config = dict(
    n_layer=13,
    d_model=128,
    n_head=2,
    n_kv_head=2,
    head_dim=64,
    d_mlp=512,
    vocab_size=8192,
    activation='squared_relu',
    norm='layernorm',
    norm_place='pre',
    norm_eps=1e-06,
    positions='rope',
    rope_base=1020.0,
    rope_fraction=0.5,
    qk_norm=False,
    attn_scale=0.125,
    bias='none',
    tie_embeddings='early',
    parallel_block=False,
    extras=['some layers without attention', 'local attention windows', 'paired heads', 'exclusive self-attention', 'value embeddings', 'an embedding shortcut', 'learned residual scales', 'skips across layers', 'capped logits'],
    init='normal',
    init_std_qkv=0.0276,
    init_std_o=0.00541,
    init_std_up=0.0276,
    init_std_down=0.00541,
    optimizer='adamw',
    lr=0.00316,
    beta1=0.95,
    beta2=0.98,
    weight_decay=0.054,
    lr_head=0.00786,
    grad_clip=0.5,
    warmup_steps=325,
    schedule='cos',
    final_lr_fraction=0.0,
    batch_tokens=16384,
    seq_len=1024,
    doc_mask=True,
    train_tokens=110200000,
    steps=6727,
    dataset='wikipedia_en',
)
Each number is 50 + 10 x the weight over its row's rms, rounded and kept within 0 to 99. Layers, rows and columns count from 0. The size before them is the row's rms in percent of the matrix's.

# layer 3 attention key, 128x128, rms 0.127, rows 0-108, columns 64-127
091:72 40 44 38 59 57 63 40 52 50 54 39 50 46 58 55 83 38 47 28 46 50 38 41 62 59 56 48 51 45 52 52 57 58 53 53 50 55 47 41 35 47 63 49 40 51 71 36 43 34 62 56 42 42 53 52 37 38 44 53 26 36 62 43
095:34 56 48 54 49 44 87 47 48 58 43 49 42 65 49 56 43 50 48 47 58 51 43 53 53 56 48 64 48 58 49 38 32 50 60 36 58 54 44 66 45 59 38 50 38 56 35 55 49 49 45 44 69 62 44 32 52 53 39 60 54 60 35 37
095:48 45 51 42 47 66 32 42 37 40 62 56 44 50 44 38 46 48 66 65 61 47 58 55 54 54 54 49 57 46 46 54 60 51 28 62 39 39 46 48 58 57 50 77 53 33 41 53 41 55 50 46 49 54 61 55 62 45 42 53 52 52 39 52
092:60 39 41 52 46 33 32 47 39 50 61 73 43 40 60 45 60 43 58 51 52 40 59 46 46 49 53 57 48 49 59 62 59 55 48 52 43 49 62 48 41 42 67 56 50 44 61 46 23 60 41 46 39 39 51 55 55 62 64 50 57 50 46 66
096:68 39 37 46 50 55 31 46 39 42 50 62 60 48 55 34 57 42 64 58 52 38 33 56 47 53 40 52 48 42 56 70 45 46 38 65 43 58 46 41 54 37 62 62 81 45 62 68 34 70 39 49 55 53 61 55 50 48 50 57 55 42 37 47
083:59 40 54 53 41 35 60 64 52 54 44 42 53 56 56 50 65 46 46 39 50 47 44 34 43 71 61 67 54 45 72 62 38 62 71 33 51 61 50 54 37 52 50 51 37 52 71 39 51 45 59 57 41 34 43 59 38 48 56 43 44 36 60 54
091:48 48 53 39 38 61 53 41 50 39 37 48 57 66 62 42 45 53 33 53 57 40 34 62 39 50 42 56 66 32 57 52 43 54 48 48 59 55 34 50 45 75 72 48 77 62 51 51 35 56 45 57 54 40 51 60 43 52 65 47 72 58 44 54
086:55 53 71 62 55 52 53 66 60 59 34 56 40 51 75 64 43 34 35 43 33 50 59 45 42 51 50 53 47 53 59 45 40 44 78 39 41 57 55 42 47 73 48 37 52 65 47 39 57 46 54 33 49 47 48 56 59 52 51 61 40 44 66 59
080:81 46 31 46 45 36 24 53 30 53 50 47 46 50 66 46 64 44 50 60 67 40 41 33 39 54 37 52 44 53 38 31 65 52 58 45 37 60 46 52 47 48 45 36 49 43 70 56 44 48 45 57 51 53 49 43 37 70 46 56 58 42 53 50
125:33 61 49 50 48 47 89 45 67 45 42 30 49 52 41 58 62 49 36 43 37 63 56 38 59 69 63 48 46 62 48 54 35 47 56 37 56 56 31 50 47 57 57 51 31 55 42 38 60 47 59 46 35 41 42 48 47 46 50 54 50 46 50 44
108:23 53 52 43 44 42 99 59 66 43 52 43 50 51 50 42 52 42 34 43 35 63 59 43 62 56 65 46 55 67 60 45 43 47 52 38 56 60 50 50 40 62 55 49 48 66 40 31 59 57 38 45 40 44 43 53 38 56 54 45 62 48 50 49
094:21 49 47 54 63 51 74 51 77 45 53 44 40 51 36 48 54 38 44 44 39 62 55 44 50 44 61 48 52 65 47 52 44 44 51 29 51 60 52 49 50 53 58 54 50 54 42 43 65 47 51 41 60 41 48 52 59 46 60 54 37 57 41 40
096:34 55 55 50 61 60 77 51 75 44 52 46 38 47 30 68 56 44 29 43 39 61 68 42 48 56 54 44 42 56 53 69 48 57 49 43 46 57 50 44 50 51 41 47 39 53 52 48 57 37 62 43 65 51 47 50 59 46 55 34 28 49 49 44
101:70 50 49 52 45 46 31 47 34 46 60 45 55 41 42 40 36 57 79 62 51 32 45 51 46 35 46 59 43 40 42 57 50 54 56 70 55 34 59 49 45 45 39 54 46 27 67 54 30 66 61 69 46 62 49 38 63 63 55 45 58 40 58 61
100:35 53 44 42 46 48 75 55 61 53 48 46 44 67 50 58 68 38 22 39 38 58 58 43 53 63 68 51 56 61 60 59 34 55 51 47 54 61 41 59 41 60 52 49 40 56 43 46 57 41 56 45 41 38 42 50 37 40 43 43 52 45 39 49
110:25 63 55 56 48 63 69 44 80 48 59 47 36 56 43 63 46 47 41 46 37 56 62 41 56 43 68 48 55 54 56 42 42 46 54 30 57 52 45 48 49 71 51 52 38 62 39 46 67 36 59 38 45 36 41 59 59 47 56 50 50 62 46 44
081:35 43 61 59 52 60 44 50 61 48 47 58 31 43 45 56 43 57 53 66 38 53 60 54 42 40 41 57 46 47 52 28 53 70 45 39 51 41 46 38 63 61 45 54 42 44 40 46 45 53 52 51 61 57 42 56 66 36 75 35 38 64 58 67
111:73 50 48 48 40 50 36 62 33 49 33 52 58 47 61 43 43 55 59 56 59 40 38 53 35 45 36 59 52 34 47 50 60 54 40 64 45 49 55 53 47 49 44 47 42 41 64 53 26 72 53 62 55 60 59 54 62 62 46 40 54 51 63 66
103:34 57 54 55 48 40 73 43 48 53 53 46 39 62 52 71 36 63 50 39 33 49 45 47 58 50 48 58 57 56 65 55 29 46 57 48 74 55 52 60 36 51 53 46 45 64 56 52 69 40 43 44 43 45 34 42 47 60 43 59 54 55 48 46
119:19 50 55 50 64 62 59 42 70 44 62 53 45 38 56 40 64 41 46 52 47 64 60 55 58 58 55 37 56 64 51 41 52 44 45 31 53 45 49 49 59 44 44 69 41 50 31 38 70 53 49 41 51 41 49 57 61 42 60 44 42 56 45 44
092:48 50 36 45 38 39 49 43 31 49 57 55 52 55 57 48 46 58 47 52 59 42 39 50 55 51 42 42 56 43 47 47 57 48 39 44 64 50 59 67 30 37 52 51 41 39 62 63 79 56 50 48 45 51 49 37 53 65 35 53 52 50 45 57
155:21 55 51 59 57 55 74 63 78 42 66 52 36 51 54 56 59 38 30 45 38 69 46 55 52 69 58 45 54 67 55 32 48 55 50 19 48 51 46 38 50 61 46 52 40 49 31 45 57 49 51 31 55 39 44 63 59 45 57 41 58 64 43 45
116:68 65 47 66 44 43 57 67 52 46 42 65 55 61 45 45 40 48 61 42 53 43 41 36 47 47 58 66 51 42 65 54 46 54 54 53 46 47 50 47 54 51 44 30 46 51 36 45 37 63 58 46 57 56 43 66 59 57 29 53 57 50 53 55
104:50 56 50 33 58 53 58 39 50 60 38 44 46 53 42 41 39 55 44 49 52 43 51 43 52 28 45 37 35 57 49 63 49 52 60 69 62 43 51 60 40 53 64 63 58 59 38 57 46 35 71 48 30 51 40 50 47 53 47 65 43 42 52 61
116:34 44 41 54 52 48 67 62 71 46 55 49 39 49 42 45 62 47 39 40 40 54 51 47 36 49 46 28 41 53 60 38 58 63 41 40 52 48 52 50 37 71 62 61 40 43 46 53 54 29 57 39 44 46 31 55 49 37 40 59 57 55 60 53
129:32 41 39 44 47 54 60 54 53 54 57 39 50 57 55 54 40 39 54 38 23 45 53 40 62 56 72 41 65 36 43 32 50 59 42 52 51 50 40 51 41 51 56 65 56 48 58 55 49 30 55 61 59 43 33 44 50 53 48 62 43 63 71 53
140:60 52 60 40 51 59 46 41 55 61 27 56 45 45 39 63 49 65 61 40 43 54 44 37 48 38 67 64 58 67 47 66 31 37 77 59 47 35 51 37 42 46 38 47 38 44 48 35 37 59 49 53 48 59 47 65 46 48 29 44 49 39 65 59
124:60 39 67 65 59 52 41 48 46 63 77 52 42 44 55 60 48 55 60 44 51 54 54 62 53 33 30 65 47 48 57 34 54 52 28 47 37 55 40 43 66 42 44 47 52 46 54 71 49 56 50 49 44 47 52 48 53 50 64 39 50 55 33 53
089:43 39 55 61 58 53 22 49 46 48 48 46 59 41 48 47 54 51 64 62 54 59 61 56 52 54 64 48 62 50 46 56 55 48 57 47 38 43 55 37 75 39 41 56 55 39 55 41 37 63 50 59 58 41 53 49 49 40 59 39 43 66 44 34
112:85 40 58 45 51 53 40 40 35 45 32 53 61 42 59 51 46 48 47 36 41 55 66 49 48 50 51 46 36 49 62 63 51 63 53 73 47 55 41 48 45 52 44 55 56 51 63 42 41 52 65 66 62 59 48 48 37 44 32 40 30 38 59 56
120:40 47 63 58 39 59 50 57 47 51 70 49 35 51 56 46 57 48 35 63 71 64 57 56 46 44 27 49 52 46 50 39 48 56 49 34 54 59 52 59 62 48 64 40 50 49 39 44 59 71 61 48 46 39 57 45 55 52 63 61 63 52 33 52
109:50 46 53 52 55 65 46 34 58 40 58 51 48 35 56 42 59 49 36 34 47 66 66 56 40 30 41 35 60 56 60 43 49 45 39 41 42 62 60 46 45 62 62 49 45 48 54 50 60 40 52 54 56 40 57 41 51 39 60 44 50 36 52 53
123:38 39 45 66 54 41 51 62 58 48 53 55 39 53 51 68 50 49 69 33 44 51 34 30 44 66 62 57 67 50 37 37 53 56 47 51 54 47 54 58 39 61 34 46 55 44 58 67 60 21 44 45 52 59 42 55 50 47 42 62 55 62 77 41
115:34 33 38 39 55 41 43 59 52 47 42 61 43 48 41 63 64 41 55 39 39 48 50 24 45 61 57 45 58 39 38 47 65 62 47 46 64 40 50 56 40 60 36 57 47 47 79 56 68 21 39 60 65 52 53 59 55 39 39 49 49 57 70 53
102:39 51 29 42 43 61 45 44 36 56 53 54 56 53 53 57 51 41 62 40 46 58 53 60 46 57 58 43 73 54 44 40 44 56 46 61 60 35 50 57 37 36 45 57 40 48 53 46 53 48 61 46 46 51 46 54 35 48 33 53 40 44 50 65
092:60 63 52 47 27 39 70 57 52 50 49 53 38 65 56 54 47 51 42 48 48 43 32 47 58 60 45 58 39 41 55 42 58 60 40 40 64 56 46 66 26 56 59 49 37 50 47 51 69 37 57 48 53 61 52 54 56 63 41 52 61 40 53 68
107:49 26 68 57 58 57 37 54 53 52 49 45 38 34 30 52 53 50 66 58 44 44 43 44 54 53 65 53 40 53 39 66 47 40 50 49 37 48 52 49 70 42 48 58 35 36 68 53 42 57 50 55 42 62 50 62 58 39 46 48 49 54 65 48
118:48 63 57 76 57 48 46 65 47 54 51 47 48 51 65 59 39 44 61 35 63 63 28 66 64 71 48 59 51 62 38 51 36 37 56 52 45 52 52 60 52 49 52 47 42 33 40 50 63 66 58 42 29 50 41 54 49 48 44 72 60 56 33 52
092:36 35 49 44 65 56 25 41 48 60 51 46 58 36 44 52 45 57 61 57 52 53 65 47 44 43 61 54 57 52 39 53 40 37 64 64 38 41 58 43 72 42 40 50 59 51 56 50 36 67 46 57 48 47 48 46 45 38 59 47 39 59 48 37
116:42 50 44 57 40 42 47 60 40 52 62 45 37 50 64 60 42 41 57 26 50 60 51 56 58 55 48 57 64 50 49 28 48 57 41 38 65 65 49 70 42 45 61 41 50 42 66 53 83 40 53 57 48 64 42 45 47 49 53 65 53 66 46 55
109:42 47 16 55 54 41 45 68 53 65 59 50 65 44 60 57 36 42 48 62 54 38 29 61 53 67 58 52 51 40 39 41 53 53 37 57 43 37 56 50 60 44 62 53 34 49 58 58 58 44 58 24 51 48 36 52 55 38 41 62 43 50 50 54
112:51 44 51 42 49 46 38 51 43 63 53 63 45 50 45 54 44 49 52 61 68 39 48 45 61 51 46 61 33 42 37 46 53 43 45 45 57 53 44 54 73 42 43 49 37 50 68 61 56 47 41 55 55 64 53 53 57 40 43 45 42 59 42 56
089:44 46 25 43 58 55 35 44 38 60 54 47 69 42 56 57 37 40 57 45 53 60 64 62 63 60 59 49 57 53 36 51 51 41 56 73 44 42 55 53 60 37 51 57 59 49 59 58 48 56 60 51 56 50 39 40 42 38 47 54 28 59 44 42
095:38 46 38 52 63 54 35 39 38 57 54 50 65 42 58 61 45 51 53 40 56 56 68 56 40 41 57 49 73 54 40 55 46 46 63 68 40 38 57 37 60 47 40 50 76 57 44 53 29 59 46 57 58 37 50 38 38 48 59 48 29 61 44 28
109:48 57 43 69 59 38 61 55 64 43 52 51 51 50 74 61 48 49 54 35 45 49 29 52 41 57 47 57 67 49 55 31 50 72 38 41 41 56 52 39 34 61 46 31 49 51 41 57 54 39 41 38 50 50 44 56 39 59 53 46 65 47 50 40
106:53 42 53 40 57 53 63 41 57 41 50 48 41 46 59 49 59 44 20 41 40 62 46 42 60 62 43 49 32 33 57 55 48 61 43 61 50 51 49 61 42 58 59 58 49 53 50 36 64 35 73 69 43 59 55 56 37 59 44 54 55 40 48 66
101:55 46 33 38 72 41 44 45 67 52 54 52 57 39 52 51 48 57 57 50 38 53 36 45 38 39 52 50 55 58 40 55 47 26 48 61 23 51 61 35 43 49 54 51 42 56 61 67 39 38 42 32 50 50 39 55 53 45 47 48 51 50 62 29
101:56 45 66 65 62 51 34 53 57 34 52 55 49 50 46 35 55 48 58 55 58 56 50 44 35 43 43 40 52 65 51 53 54 50 52 35 45 57 46 33 62 60 42 38 42 29 38 52 40 66 52 37 45 43 59 52 54 43 52 40 60 50 53 42
099:33 30 48 48 71 59 25 38 47 57 58 43 67 32 54 47 53 49 60 54 47 58 66 47 44 44 61 46 62 49 44 58 47 48 56 53 34 41 54 36 71 45 37 51 56 52 59 47 39 60 47 56 53 43 48 50 40 34 58 42 34 64 49 32
100:42 46 62 50 52 46 63 50 63 40 51 54 34 64 56 50 64 59 52 38 41 51 40 31 34 42 48 44 62 47 60 45 53 57 43 24 61 53 47 42 33 68 46 40 45 51 41 51 44 30 38 54 53 51 57 55 48 62 49 47 68 39 67 42
105:65 69 53 66 26 46 56 55 46 41 51 42 57 77 41 37 48 52 58 52 30 48 64 53 44 34 57 57 59 63 79 37 45 42 50 46 62 53 43 57 36 43 43 39 55 55 38 51 50 55 41 47 45 53 38 35 47 52 64 54 51 50 62 47
092:50 44 60 34 42 44 58 40 54 45 51 44 30 60 49 44 62 52 42 44 43 44 40 43 35 25 47 47 50 56 57 52 52 51 45 31 60 63 42 53 34 51 51 44 40 56 49 50 54 31 41 46 47 56 62 60 46 48 44 45 58 47 63 53
137:57 47 38 70 69 43 42 64 57 64 51 44 64 40 46 52 42 48 62 51 45 33 26 54 63 62 56 53 43 53 47 50 54 43 36 55 33 52 50 41 66 45 55 54 40 35 67 70 50 49 42 34 43 47 45 53 58 41 53 48 50 54 45 48
114:49 32 81 46 40 59 45 52 44 42 53 49 19 42 33 53 51 59 48 42 51 58 57 59 53 46 43 54 40 49 43 51 51 49 53 41 57 56 48 61 58 41 63 52 43 31 57 43 55 61 67 69 43 61 61 50 68 42 49 57 57 53 47 65
120:63 49 76 43 52 61 55 43 51 41 34 49 39 60 47 50 57 62 55 35 50 55 53 28 53 41 54 61 46 60 50 79 49 33 62 48 48 58 39 31 47 51 37 52 71 50 43 48 37 50 32 74 59 46 64 51 45 63 48 41 42 37 72 34
111:68 44 69 59 38 46 46 53 40 49 75 65 39 59 52 52 43 53 62 55 54 57 52 52 51 43 42 67 51 45 60 43 50 44 49 39 31 56 45 42 60 26 37 35 34 41 49 60 44 67 52 38 58 49 48 39 62 52 39 47 60 59 51 48
115:44 42 62 34 50 37 51 52 50 41 46 42 41 57 56 41 49 58 51 33 47 33 58 32 61 30 57 48 56 50 44 50 58 48 57 32 61 63 46 47 46 64 53 46 68 56 57 62 53 31 25 64 73 50 64 42 53 59 63 45 46 46 67 22
101:44 64 18 37 43 59 44 43 47 59 57 41 66 49 53 34 44 45 49 57 53 51 69 63 47 42 52 34 57 66 50 52 43 35 47 62 62 51 49 58 49 41 55 57 66 62 48 54 47 47 35 40 55 34 40 38 41 44 64 57 26 47 42 41
096:46 44 44 33 64 53 28 34 45 56 59 47 70 47 53 50 45 50 64 48 47 61 65 45 38 39 55 52 61 60 45 53 46 37 52 60 41 49 44 36 65 35 26 51 55 58 57 65 32 64 37 45 52 43 49 43 40 42 58 50 37 62 52 30
102:34 36 48 46 73 55 31 45 55 56 64 48 62 37 50 44 52 53 61 52 51 55 62 52 47 44 61 50 60 49 43 55 48 44 54 51 40 39 54 37 73 46 40 56 61 49 57 56 41 59 48 58 48 43 53 55 44 41 54 50 37 59 47 32
093:48 56 28 47 36 56 57 61 42 61 61 44 51 61 50 54 52 44 54 50 45 50 39 55 48 57 50 41 61 53 56 41 52 55 41 50 62 39 44 56 35 39 51 58 37 47 52 52 49 45 64 39 40 60 38 51 44 53 34 60 55 40 55 67
108:44 43 46 50 68 30 67 45 67 38 55 46 51 36 55 58 47 50 45 44 37 52 35 45 47 65 53 59 46 49 47 49 49 62 53 72 32 56 70 57 40 64 53 43 61 50 48 44 54 47 65 41 42 56 40 62 46 50 61 55 55 55 47 44
091:42 48 49 58 64 52 25 46 46 52 49 58 59 40 52 48 51 50 58 53 64 67 59 53 26 47 44 43 66 62 43 53 45 48 59 50 45 45 58 35 67 50 33 41 58 50 39 57 29 67 48 40 43 43 55 52 48 43 51 57 45 58 45 30
107:58 36 56 56 55 42 33 50 42 39 49 54 52 36 54 45 50 43 50 46 51 70 71 59 45 57 45 42 47 55 57 56 59 60 55 53 40 53 52 52 50 41 53 57 54 37 50 35 47 65 75 48 59 39 46 47 58 42 42 53 48 53 48 54
127:55 47 50 50 37 54 46 37 39 39 45 39 55 44 41 41 52 61 65 61 43 37 49 56 49 70 37 50 48 37 46 54 59 40 38 66 40 43 50 62 43 36 66 52 56 38 57 49 65 45 39 49 34 63 75 56 65 64 60 55 46 34 58 61
086:48 38 46 35 60 57 51 61 73 54 60 58 64 44 37 39 52 39 34 56 45 57 61 69 61 43 60 43 34 52 60 46 62 51 53 52 32 54 56 43 73 59 31 53 57 51 58 51 45 61 44 56 72 49 49 58 44 46 58 46 35 50 61 66
077:64 58 43 41 53 57 49 40 47 43 62 56 66 49 38 35 53 64 58 52 53 45 63 67 77 45 45 45 38 51 59 47 55 40 42 70 36 47 60 43 60 27 52 60 67 41 50 48 56 61 37 57 54 53 64 59 64 61 64 40 37 40 47 54
097:45 51 53 50 66 48 56 56 57 56 51 59 45 40 47 57 49 34 42 42 56 68 50 46 49 32 61 50 57 53 58 45 41 56 73 44 54 55 39 29 64 69 37 47 42 61 49 49 33 51 54 44 66 43 30 41 25 35 32 43 53 59 44 46
101:39 60 36 44 65 51 57 44 65 51 57 57 51 43 44 47 54 52 38 55 61 56 67 52 67 37 63 44 39 62 58 47 44 55 61 60 50 44 53 35 82 47 44 55 51 60 42 42 52 68 47 56 59 56 48 57 38 44 40 35 40 47 39 48
097:37 41 56 53 60 43 57 60 60 53 49 53 41 47 55 60 46 32 37 41 46 65 54 39 39 42 66 48 57 54 58 42 46 68 61 34 52 57 45 42 52 69 36 45 40 63 48 48 32 45 63 41 67 42 28 42 36 38 41 42 52 68 49 47
109:55 47 45 50 41 50 41 42 40 46 47 40 59 53 46 48 61 67 67 57 49 37 53 51 52 61 32 50 46 55 41 58 50 31 40 65 52 44 50 60 36 32 63 58 56 35 61 54 60 53 41 52 33 51 80 55 63 63 61 56 52 37 49 46
090:50 66 39 53 56 64 42 42 48 50 62 56 53 58 40 51 55 54 37 55 41 58 64 56 57 44 60 53 57 54 73 55 40 51 55 59 52 49 54 35 72 45 46 56 55 46 42 60 59 45 52 55 54 42 49 57 42 45 50 39 45 44 43 32
086:58 42 44 37 39 51 49 36 43 52 46 45 54 46 35 47 65 65 62 58 52 35 54 52 45 44 40 43 42 62 43 61 63 33 47 64 47 43 50 62 33 32 58 60 52 48 57 56 52 61 37 57 34 59 74 56 63 58 48 62 55 36 59 52
098:46 40 52 51 65 50 53 52 52 57 50 57 43 54 51 57 57 43 45 36 49 57 55 53 52 39 64 46 63 58 60 46 37 52 77 41 42 56 48 36 62 55 36 51 50 51 40 48 32 50 61 51 64 40 21 34 42 43 38 43 57 72 48 52
116:38 47 59 48 55 47 59 59 55 63 51 56 40 54 43 54 39 39 33 44 45 64 52 47 42 37 74 54 57 59 52 48 48 58 63 39 48 55 49 43 60 65 37 44 44 60 47 48 36 50 55 52 64 43 14 44 36 42 44 45 61 71 50 46
075:58 52 47 62 54 46 47 64 37 53 45 56 54 51 67 54 29 42 46 31 48 65 36 48 56 71 51 42 45 48 42 36 49 60 49 36 55 62 46 41 51 46 49 48 47 45 48 48 46 38 74 41 61 39 34 45 55 35 50 57 38 55 55 64
105:39 49 58 48 67 48 57 58 56 57 42 54 38 58 59 51 46 27 40 41 45 66 46 49 42 50 68 48 60 62 54 47 47 51 61 35 39 56 45 33 48 58 40 42 44 56 40 53 33 48 54 44 59 43 28 40 37 39 40 39 57 59 45 57
071:52 31 52 44 52 51 60 63 56 58 60 60 47 42 43 59 58 45 55 35 47 59 62 46 44 48 70 54 49 50 68 49 38 57 69 45 44 50 42 56 55 58 31 51 41 43 48 35 40 49 62 49 57 47 17 47 43 43 47 42 36 81 60 60
115:51 54 42 49 42 56 39 37 42 35 51 43 64 46 54 48 60 65 56 57 52 37 49 55 60 54 39 53 49 47 49 64 55 40 39 67 42 46 57 59 49 38 60 52 57 42 55 49 64 50 40 55 36 51 84 51 63 60 59 52 54 34 47 45
078:44 36 31 51 68 38 39 46 54 40 51 65 53 56 46 45 49 48 42 48 43 54 58 49 56 57 37 53 41 73 64 54 59 41 58 54 34 59 57 44 39 52 47 42 53 39 46 54 29 69 63 53 52 36 55 33 55 46 64 51 61 60 37 50
102:39 45 50 51 56 32 47 49 63 44 48 66 40 61 57 50 55 27 48 42 42 64 52 45 32 39 65 53 62 61 61 38 48 48 62 37 38 59 47 49 51 63 32 33 46 64 43 39 29 58 57 57 63 47 25 43 50 37 44 37 70 68 37 48
086:35 60 69 51 44 38 59 57 56 48 47 60 36 47 49 57 42 32 34 53 53 49 47 40 44 45 61 51 52 50 51 41 50 56 52 36 54 56 42 41 68 69 42 42 50 72 39 49 36 52 56 51 66 42 19 42 34 41 48 47 52 61 56 51
084:59 46 45 57 55 38 50 58 50 32 46 52 51 58 42 53 68 45 46 46 61 59 62 42 48 55 37 54 48 64 49 77 50 53 54 39 39 45 53 60 33 45 31 38 50 40 39 42 47 58 46 59 50 50 77 44 60 58 34 58 57 61 31 49
077:41 52 60 46 51 57 48 57 47 57 57 50 38 40 49 55 21 52 38 60 42 57 44 47 43 58 52 44 53 52 52 38 52 41 41 49 54 56 53 37 53 59 58 46 51 69 64 50 20 63 55 44 52 48 27 56 27 52 43 43 62 49 57 66
210:57 42 37 43 46 52 43 42 45 38 47 40 54 46 48 40 59 64 59 59 55 43 56 54 62 65 31 42 35 55 51 63 56 40 44 69 42 47 55 60 49 36 60 55 56 37 57 52 57 52 43 57 41 61 84 59 57 55 58 56 38 29 54 55
080:71 55 33 49 47 52 45 44 52 42 55 34 51 55 49 52 58 49 60 35 54 45 55 53 59 55 37 48 43 51 45 62 44 44 56 51 47 49 54 60 30 33 59 51 57 37 59 51 59 47 49 51 41 58 87 52 67 58 42 50 46 36 39 53
067:58 50 72 62 55 49 50 66 23 64 41 33 45 46 58 47 62 46 56 40 44 46 58 53 44 43 47 57 59 64 40 67 36 55 64 55 49 53 47 60 49 42 57 47 50 33 51 51 60 40 59 53 32 50 44 38 52 63 62 49 38 50 33 54
110:40 48 36 38 48 46 47 32 47 32 48 53 63 43 38 48 50 67 45 56 51 29 48 51 65 64 47 33 43 57 50 51 52 40 46 64 60 48 61 61 51 37 64 58 48 54 40 50 43 55 34 58 45 65 86 56 45 55 45 48 49 34 53 48
095:52 48 55 44 56 59 48 45 56 56 50 58 49 58 61 38 48 43 41 45 41 59 47 47 43 36 74 51 55 56 73 32 60 52 58 44 38 47 56 35 58 72 50 50 49 68 50 50 43 47 57 45 60 45 25 57 39 45 41 39 60 70 49 46
088:74 47 45 46 52 62 42 46 39 41 43 45 64 58 58 37 68 53 62 55 48 44 50 59 60 47 47 37 44 50 45 60 54 38 55 74 45 48 52 57 61 35 46 54 60 43 58 48 62 42 36 55 43 63 80 61 47 59 40 59 34 35 56 47
057:56 45 51 48 53 44 57 45 44 48 53 45 50 56 52 29 63 57 49 69 50 40 52 62 63 44 51 34 41 51 56 59 58 50 45 66 35 42 58 51 54 49 62 56 44 32 61 48 56 54 49 59 26 55 80 62 44 58 59 57 22 46 50 71
197:59 52 45 46 42 55 41 39 44 33 43 42 64 44 46 50 58 60 59 59 51 38 52 55 55 58 30 38 42 50 46 63 52 39 45 68 46 48 55 59 46 35 60 50 54 42 55 53 53 44 36 60 44 62 91 58 58 57 55 50 38 25 50 56
072:42 28 22 50 45 59 49 56 44 58 51 58 52 35 48 47 47 51 50 51 44 39 56 50 61 68 45 40 47 53 55 36 53 47 57 66 36 54 61 65 53 44 41 64 66 49 60 52 40 76 45 53 56 55 43 52 44 63 34 65 42 37 49 60
097:64 65 44 56 50 58 43 57 38 39 52 47 59 58 46 29 54 53 58 51 48 39 60 48 64 59 44 30 39 46 50 42 62 33 39 63 60 49 58 51 51 46 61 58 60 49 64 46 70 53 48 52 40 51 77 68 48 50 51 54 32 34 54 45
085:40 52 50 63 53 35 58 54 58 65 55 56 48 41 58 52 58 55 53 37 54 49 48 44 48 27 46 42 70 37 62 18 38 68 55 36 55 54 46 40 51 46 32 50 35 46 36 44 46 68 43 60 59 43 12 40 55 51 30 50 52 58 38 52
080:44 45 49 57 51 52 45 58 39 41 50 60 62 73 59 43 57 44 52 61 48 28 52 45 67 50 45 39 74 48 64 27 43 41 47 57 34 51 55 54 57 34 36 59 60 58 33 53 33 58 48 48 54 50 39 36 42 42 45 53 36 49 37 33
092:19 60 56 49 44 34 42 36 48 33 68 50 60 56 48 56 53 56 42 52 50 30 32 48 55 49 59 45 52 56 49 46 58 32 46 64 34 42 23 44 62 39 54 54 50 57 44 56 46 51 47 51 46 51 54 57 45 48 42 56 36 44 68 45
099:65 50 69 52 56 59 42 57 39 44 48 59 43 50 29 30 64 59 46 46 53 49 51 43 60 68 49 58 57 64 51 70 58 43 55 55 45 50 71 69 41 55 49 39 60 40 45 46 43 42 40 47 50 55 84 49 47 55 60 39 68 46 56 38
081:38 51 50 43 39 47 41 44 49 27 53 50 60 67 50 59 30 41 45 52 44 44 29 47 60 71 59 58 57 42 53 55 58 44 28 61 38 59 42 53 57 43 48 52 66 74 47 65 37 37 36 56 62 54 58 51 43 46 56 58 44 37 66 38
079:56 53 47 54 35 53 46 50 48 39 53 56 62 40 42 38 65 54 54 59 44 51 57 55 39 28 56 52 43 37 71 53 43 48 49 68 44 29 49 54 56 55 55 60 35 57 55 47 53 71 57 46 38 48 64 78 50 54 27 61 51 58 53 53
077:41 61 75 60 63 47 55 47 57 65 54 61 45 56 48 67 44 42 45 41 49 39 39 47 47 55 61 65 65 25 30 51 44 51 46 36 52 56 40 36 54 53 44 43 36 48 32 46 49 39 48 36 62 46 23 47 51 53 55 43 57 51 49 35
087:62 53 51 58 59 35 58 67 52 50 68 39 63 42 57 37 65 58 55 47 69 52 70 40 52 25 49 44 52 62 50 40 35 56 51 38 59 42 52 47 50 45 37 46 31 42 53 40 51 56 58 58 51 34 40 38 43 58 62 44 70 54 45 45
087:37 28 57 54 59 52 61 37 54 57 50 53 57 40 54 62 58 47 51 45 49 49 46 45 32 40 53 63 74 54 43 71 39 60 63 44 38 47 36 46 45 45 43 46 38 41 34 50 39 52 41 48 57 52 36 38 48 55 41 55 65 67 48 51
072:70 51 47 42 42 42 55 61 49 65 69 41 60 47 40 46 46 53 57 47 49 42 62 40 50 44 59 60 43 41 37 61 37 61 65 48 55 48 37 48 54 44 41 53 40 41 71 59 60 46 66 51 35 51 54 35 30 78 74 64 50 34 62 57
083:27 36 40 49 49 36 53 67 52 68 58 48 33 45 38 43 50 42 48 49 45 56 54 34 43 39 58 48 56 67 47 37 49 64 62 50 37 58 42 45 42 67 44 38 40 67 56 52 33 56 56 48 39 48 28 51 25 53 50 51 51 78 52 44
078:53 68 52 48 31 48 65 45 54 34 52 59 62 58 39 52 57 38 50 64 66 36 43 55 60 61 36 40 48 44 53 49 48 51 50 54 66 45 51 59 52 30 74 56 49 51 33 56 57 60 51 42 49 42 66 45 62 50 54 48 48 32 48 56
086:41 50 53 54 50 55 60 35 57 35 49 51 53 71 54 57 51 39 66 47 45 53 46 55 51 50 43 48 68 45 51 46 55 34 41 43 45 63 45 42 51 58 48 60 80 60 41 63 48 33 39 57 44 33 41 27 50 38 78 46 39 57 49 17
087:43 39 36 50 62 52 52 59 67 60 55 50 44 25 61 54 47 47 43 62 45 55 55 32 41 55 43 59 49 56 51 58 30 51 39 55 55 57 52 51 42 66 51 37 40 38 69 51 40 56 59 36 44 56 35 59 27 58 38 51 51 49 57 69
092:55 53 50 51 60 50 43 48 50 36 58 50 65 39 70 34 52 59 38 58 59 69 46 32 49 27 47 52 58 46 67 61 49 74 30 39 57 43 47 41 45 59 43 34 47 46 41 47 57 38 57 44 55 42 31 51 56 55 37 35 56 57 55 45